From a checkpoint of a small transformer trained on Wikipedia.
Size: width 384, 12 heads of 32 (4 for keys and values), MLP 1536 tanh GELU, vocabulary 8192, 27M parameters.
Each number is 128 + 32 x the weight over its row's rms, rounded and kept within 0 to 255. Layers, rows and columns count from 0. Numbers have three digits each. The size before them is the row's rms in percent of the matrix's.

# layer 8 attention key, 128x384, rms 0.101, rows 0-67, columns 192-287
120:099146114125119137110121118149141115113125184094099113171118137153131175165090123103117093142105155086121088128132157045167119130137176093159132107080083128152085138139097180087129093117132138060106190194106128145111135113087144166183159162144073129061076153141101193182167112154132147101
121:140144212145051157111115153124128100103121182134135142158089170139168139180113085096120145098100125107120137152125211108177183141072167121101145159144114136045136103107133176114150170162118135116075127118207061130165163198091112111167113147142092041140155114146086136149130131137128121152
112:117144108132152154158123139175134166105119192124140162112180090116161112117136111140127120135076170117124183106071131117124092139109173105130116130131149082144155136093161096096112133135163126089121157136158094143128160084074133140079124128111140119108156116161129136161091100111140122111
115:127066132147132087122190143163105098165095107110132125184098100185150118098095105080134166147148077049107115160042148122140107104143128093136124110137168147154110116131146152106122131158071120103132136066109123143167180154120077098155142137119106158093094129130118112128136089128177091149
116:154181125157088098107132118159145131093139113122110116174144153128142124089141136130111048138159197149136123134093132179071145068107124051133074119162139115114134143138093093102112107139114184183071082114131109115161131103113194139123142149194101135145139112159143103119149134083116176170
114:119085067122135086151134136115182146141143134178133139097188123117140187147176090152063078135179132184101140141091108185100123088179121135109124177123180136146093078162134160132111132145159113131082146097067108171194146110117153113118107165151126170135126178128123115134168127174080080119
117:169112125136159138111138120179114084169133160128173115096107133108142079153101104129120126110133130188078174120166124151046125193158112174157173098121114163152052148189166144107119143132112082126081061153162089132122151068071136084172132131101144127134128119139115171140127100146121033129
116:183111107092105104105106135120119086110083134099190084154132162132151137083068108119122074125108074077137112145148132106171129143173209144145159190159111145105112144109109175147095105181151127155161216141099113119106077124165131187131125075149135124135145099122082140213126105128095151139
118:137122136117136092135171222237119157038136127119142175156130137120172132142064142137128125169111169181177098079145117132175152130174074171127127091185141019124011155138087154150108161115105112144142123156115170071118108088140098068096118094129175070093184119098133105143146112208172112098
112:109121108137068129109147186135104147127156091132114151163151096118101103144092135091126116122134092110127076096121096207103161137139093141150126098172207103043190108112121078131175124122136059126178108145164184141150119147159155163110125131111132126133085082145056143096126154082105110122
119:109038132119096120072124101174148188096090132111100092145076122128096131133140135094123142078062119072144119140138084133137061154165110132150078186168145096143146122162152122118105159169170082181150082141167131191150120172084165106117141086134155112145110138100162136125062179162094092120
124:117190125135149141114061127120148142165126097060167074143137153184158110079046077113116070163122098136114180094119138149059106153122183090160121147119148088069170143141156106152100097170120166191175125127093092097081119187137087182160129202135175085141109099161116168115096140093130095144
117:131064132106131080070129149158140114117167126091075146180158131148160118142074164108100141157153158098087116167195121133156145107136096129118076117185119179068137085115110122134100081133087101099208107105189122167086099087122158066148131136074165104185103141165194151161119064097123138133
121:152117051141140138121088098131161114124067122127131209142075175194135136125105138141142072144059114120191114071130134130026140083121124134070137105084161120126109126133115131098131147139180111137173107140178127157089149129166164083120126163155079155127127112083111105129143095072135126091
115:144129144152141111118101113148107172095111120114117130066146194131138117182129183125106173143104151056154157169138163155073140170165125147096121100187173190217145088144075139139113119168082145122121154126123137149167137135153098157200085155132094138069134118115167078119117122110149106119
119:127130122121096151088148175143153110141049133176114167159069101123132094118106117140050099137169115217150136156127146141139129129133150139171102161132126127194130124126091121149100142161176156148137063142173173138137120082132159140165104131148143119088104124148169127128065170142034130160
116:155119098132140141147169063077125122109180101112192105172156079149099161134178122165156091127159076139116144120141097179101154099106081107161170135168107089149094130151185133106157137096084141209165073088195094150074099108121120125138104126224104155181090053162141147111156090107162123123
123:115131146201093128165120089132104109165170165204137116132199144084182129090062137161140191067093160209140118120076081106160141178068111130188165118117120184143093143182106128147151109106072178118219128157135124082161138142126181070091116165133187117142181191130140191115146104129150172117
122:124097139124046100157111104103153131166094100142086103112134143130151155104075170140165123123131115145170159149169091150094156169130150155172122086101118063126121137149149153151104115106135123086088081121181083166056127174157097118102101119139111124088132164139183091100098129169130205146
121:153183179065101150124131109151136136126090123117137128090081093090132142144129099152146144088134155095151157094123159126095140120135136146160131144102167146136110072135178135102168088145115122116095102135151120186192129152152132150118117141114081159126111147102116203055132082103111105046
113:102179126117135101130073053132087111121115161102096120166102176126098102125094150095133129122096113126138152152130045141097161092092132153125160120169121105072143199142097170101098098045122118149087098129124163080099087148105145113132152055114167124163146117137197148125118131131143089089
117:146132165108124114138174181069112155175133113136113149164106165086079177115171142157111102100124167154137103167106148158100064132181064134091108155170129112081068124120134074142148113127079141114144160163162132142096163116117139157084097120141158120170132111152143196155106096163138129100
112:166180160111130105168062169172100118151100096114108103124111141109149144069123168118156179094128097146138074141120177137075160102105150131071120109144120159154126192138126145103146130149126076181089136129100191105145128162143141165083148079077125202150082159097051165154134126135123105120
121:123113143169135067070117133089143114129128125085085166103163118120136137118149157090126150131206153138147111130183162130131110157128131148166087183137120054144153175098099131127150215114135109091143128142171113118172114083118096146122135116168087156135180074105123156141168158125165112155
118:080145121115130082103078029134142176165101134147152130114109164134084094091125064086104140075135148165089115161093140110150128135127150170105107178174103067174203110123134109110109038160084133140114126152168146146108189108102143152126124063056087133106093153099086127143185142143185145122
117:150143108096126145118099117097157034080086175148067147123107091068133140154098121176172098213069092154130158147109055132135092119158188093121160129159095145155136174144131081100089129069148121186188111112099159141161130108058095145128146102126122161133069095143189149178138129097090121082
118:116175048134174165094178139120162142118161133155071049171060154159104117137151055154103161099137176118111088125100078128098099110121032160143106147123110162094122131170125151114104134082109120113145105115116107170155093120153100169116127153131109109086146123131143144070199151134170103147
117:144104068083187117154100114121162166119092060152088147127107147103134097126213130061137105120105165181124115163117141123097147118119166125184162086104169152134147160099097147174108127127094142103119169139147177086159102136138090129148134145185154149123138117158081124181120120180065156074
120:140148119115047153090131118160092107158185197122087133081097075173124155100135156137105117100143053134187137143076124133124128138122152148062077130156138108154140114101108120103097100109192085165109111114141164146119150121140099199125157108130086105085122152159146166065134126177058205101
126:132129159103092141179176128097131157123107155080142110135172124159134112111131099158168182129128118155121142111133120102058138195123129203143157138153065128193156151152169135122125165145134110106145095199151106148104122193106146186164165148149146157116121135124151110131116163165092089132
122:155209075109143139134157145112146113120210140152137136111181071130145101098153150115131138139114092160175112151181123146102129120104151139136104146115141160122125140082048139090103121154121157165155179106115121118121079138100044135147138121114142125131136103116115076135162046165150104157
118:111119119155148110140146143115217105146117154111110173108138160119098157114115137139150164087155108169092182100136189115166140119144150079143167092135088106160151111125117109164090158082158131165121121099114176132100118118104093128136118095184114106135062060139137135116093112142157122121
092:087172136095159173134104115112123100107138145110068070149158112093133151171166165128089153082161166117101075118163104120153201088144076159092061165140126170151135093111117124095176086122095113084124126139077143168117059094125146142142137201102131182106098147112070123141137143140070176124
095:124128119159162117124074069121193165085145134138180089152136106147125127042111106148144092151068136109155156072104120095132110123156173089082165144190160129168116141151164127106125134124108131172161091142116178182136198070101144154148118127109095149187103088147120137141139128074136061093
088:118153157096168123186224197141075095072154149142118201122118107120134193135175162156170113175177148180154107062097161165147083090056107171110195139110133129162106134102133153149165122127176120097071134140145145123179151114171166110085111114162090166063159132168104087094099114152059118126
095:116161119134218104149112141105135179154119079096163091133143098135125118088144110132136148152127200103115112128152118140066159079157072104118145137148143151113197106138158050114062132188109110142143159117062110088117129089130146183134145134143141147125127121129091110091129106138142090120
086:160050124167146165187115075141141050133192122161143116110159064087121130104106165126139139122078173169143147110142087124149106156117122150145148110106132184098072094116137091154119119080113124147187157105146089128104103081076159143112088100108172104132152119133135172174136102120135110142
099:096139129160075131096121151152179135136133119134089153127140117125094121127050131119098093108133086162098164148154094144078157161200130138090114072175155117142163138174147115125163173096147088112136088155146119113091043089088128126108179096176121169142073109152134142118180181094119163111
095:119102056119128114091177111162122174141172139160166144114152115112154103136170126149094149163150118112089149153098086121128096092146089080116117159113142153205098085166091149147120150177108131122145116088127091062148138100100129069172125167172149111142113172142163036119165154140138171136
096:131161094194129098142044076131140123110168146131067128130090181195130121146140144130152120101081138109154143085030129086148104055106210111151061079104140123110145116091101132080141068124136202105078064130131136186110166128112119136141131142077064181133164180097142096107126111123116124152
087:092136089082145150117098091125125100107095157111209158136117138136141112096170084122161093080122127163072109121125188098066137144104097170084139179133130174117136076098148175127077117168178132150118158104159107115132125115111157141164179118144127178137141144110080152142186097129140137120
094:176083185163148152163073135127078154148115135118195121138201114110160124099064127157085178156145112173124120175150156083080151125127168169129136144090080179163108132102136129089142177176149185184109143107071133071108093174127103070117136142081107104119156217089179139131122109122147149152
091:190173115142126104174170140111127121136158104131135164118117086157136105130056156164100126096139116131155116159177127131125156154111159162147073111112188148142113128140118159123126083105161167084091119152149121174102127105121055146108056147085119102120113118176187119129085112144133114155
092:157102091142166124102162062097162150176085050134156109116118125118165098165129085091113142051164179158127162136069141162118140161097139131120091122142130129230148120153119114138121161188122149106099116127169149084163134149111141125148099134144095090067138130075085107124108171121106088139
093:150108121130085129156135140157124146136127115043083134130120076156148134087156200128159190151147101095147165137141067082154091183131133100112114141137068085203152127033138153127161151098090114111119083159184104103104095145086183213149148056144154162149157158153144116099136089147102109119
089:170195115107075145111105116136051101062127141104123077119067156126057144123129135188135141117039121104194107141105033163128091085089114089115117122178116167130126162126088089112137112117138184215089155113119139116162136149140169148156105063137150159168160144096165102105130108089089142118
096:101069101117125066096096110126123124146104084168121115120105163071168068111070140085124106119143116182161106164132131169155127168111157189131137151116102161103130148064082179141171149126117117134191162142105140141188112161145119145110117130112145129152178180104167145122141086170100144155
092:078136121112183133105170161116130130132149104106159109089151073210156165117123082108149143155175075107112156105100165161134110064053094114090126173162106096136147128094149108078079182137083105144092121090183134168127115117109095118175132054149169048136123150170119017134113105150163056171
092:132126102110086140101095091136148077102077123104144140071166105150073122106137082168027109183151147134170135139186123132115151110106151133189157155155132137139157092101134090166100095135149144135126155144076103125117132114186122188157124109115105151100166147122186080128119102152070160183
093:169101088165094114171105105089107087140052085135085168162150101159109107092157133159130095110161088152159086152157153167096179144109125142135090122161174119207119146142093118114176180151131114195179092092119178097137164124101151159151126102206063227115125080144158149151153167125106140175
100:179149164155098143136128144155169098109163144115105111172143119093175095108137120053154147142107140151150081198102162111102126169120111116157124107178145173133086161136115143076094141149049160097146160147103145163170115146105110154188170173108153138129090121125129072176183135109125113137
094:133138107143182100148103127135092128187103106165135137160099083141159084101117132122113113152143133184128110150148085138183136098118162067111081137100113126170169139102108146092094088111112127192108102119116186131163126186092132092097156141131175145113112151147127161050154167118068144114
097:143111114111218087172145115141102100160097093126145122153137164082100129157174063114172115152119092119108139093108130144112146195132073143137139111131073131094109175124135101108171179120117131162157135069057107059163087167113114151166146158142153107148082097112164140127155111122180114121
093:095198130126087148136138077197122115122075186112143079092082153123149060076075104123083129149133114132139182090162124131156152071102164057102119177078113137143144106101140148157106136098150154112138141111173085111072194055111173093138137127123114118134128101109107111158143152105123128147
091:122175126140144114108091151155071160135125150104124124126157129075089080143122109078126163142153184118090113175112150130090088175131166141123105135138112135098199082055130078116137113128127099115117174185156121132166129211098089090110125141106094110105094093133101154109121160103122138152
092:119167129107129166167112167058180093142111107157071111146111161131127102116186124161132146098105091163133104142143142117093177102143131067093154097135143173135146120132119154153135112104096166062125172110166118144118142146108111175102141104176155144135077148138138124146106147094115144110
098:121135162157137173122111161157119073099173159106146073149162127113135133118107159106099126095138115088115148143085182178037129155121097103119157131142087050125131112172145104171125180138159116132145067146108096067156121071113145119150159109139089062123149151155184136077116117063085126060
096:154128127093128112163152149121113144100129122131162123146127136131082151121128159119060106103162115171131095136081160147102119109183110158149162146122104047137056114140053152112115102107079127092068125164133152148120143069122064166169092156082116170096167166137080110141123102215162096114
097:067155213101037116133159066097158145117155202135108072170173101095118173151179132123127092117138104126154131107055110156136152136128188115154138137156065091178179185209107142130134110152149135129106134133128098080133116088090108116139123074145122136177101126137161120133119142169136132044
095:199117181209116155170146122139097111102078139149087163134150159115131158141146107118132105110103158129143199122092158113121169079056177145209152127149159127113170111103092114141118155078125126167122113166117132104131125179092076138133107154171135094189194089151086097139083070150178125138
093:148123105135156108128125090134144134228173152118118102155080107135158151109181074156115123146126101142117132125126158125124083155175161101130167127075052118188103119173155120124087148126069123176174112135146123141096118116101046161106112149122116140077167176121116130055113167167152134104
094:133097112149105097116142162097040150149118240154110113148151154189081122159097139126103208136142090074109123116127140128170112142155115134138125137182105170062180137123096127139129139083161106108123189126129150128099142135066146037156114131151096120132137129103122109117128105166134136120
091:097130086121139170086124123097154132156199116158172015163141085191096173143143112188086085156158102143163107127137117165119052162146153046162107134138161109091171080160132155088132112143067161099136136113149102127144110156126110212094082154121118161111133120172161102108144114051186097111
091:120139182097130173176106044134130126157091118134152143115092098111119110139087164122199165122125130160107162154120073133143120100128134157165189147092139178146129138138179104160174138113129090117091084134142112180107177133135111116151088127094145142188087157140114123109109102100122126136
088:157107114198177142164092162114130127069099146168099156102114110126165131118144145087111052132114172129076089146114109107079140174122118157084093060119143103139165075145074050122102135162118121135146078120133184149150138120099196149135148171122121107138113104150040120113093125098130171221
080:111095102108175111114167098110118143163139144159124125144075112127234073066166162158108143124188101122148111119136154175141123157081095059099132112115159114119100075160157152115099113171117171111121110128110125179145116103088096116116145132141149151192183145069087160078107215176127138161
081:114196176092124179235143085122065128099122158199139166120167115085084151141114133111145148103143143184147103162094159183096131120017125165146078224148162094165063094163128057143122143104109144132110080109143128149141126174170092120132126157064066133096115104123157163159114141135114130112
084:030095135181111121099155114161137130111144136109076117170112122169108185137159140075111134132090111070132154057087123057155093104157141133142166150099106157177151095136095138204117136080086161134160176170140119081178165088055159115134048143133137154179109132087189157175069158088140150147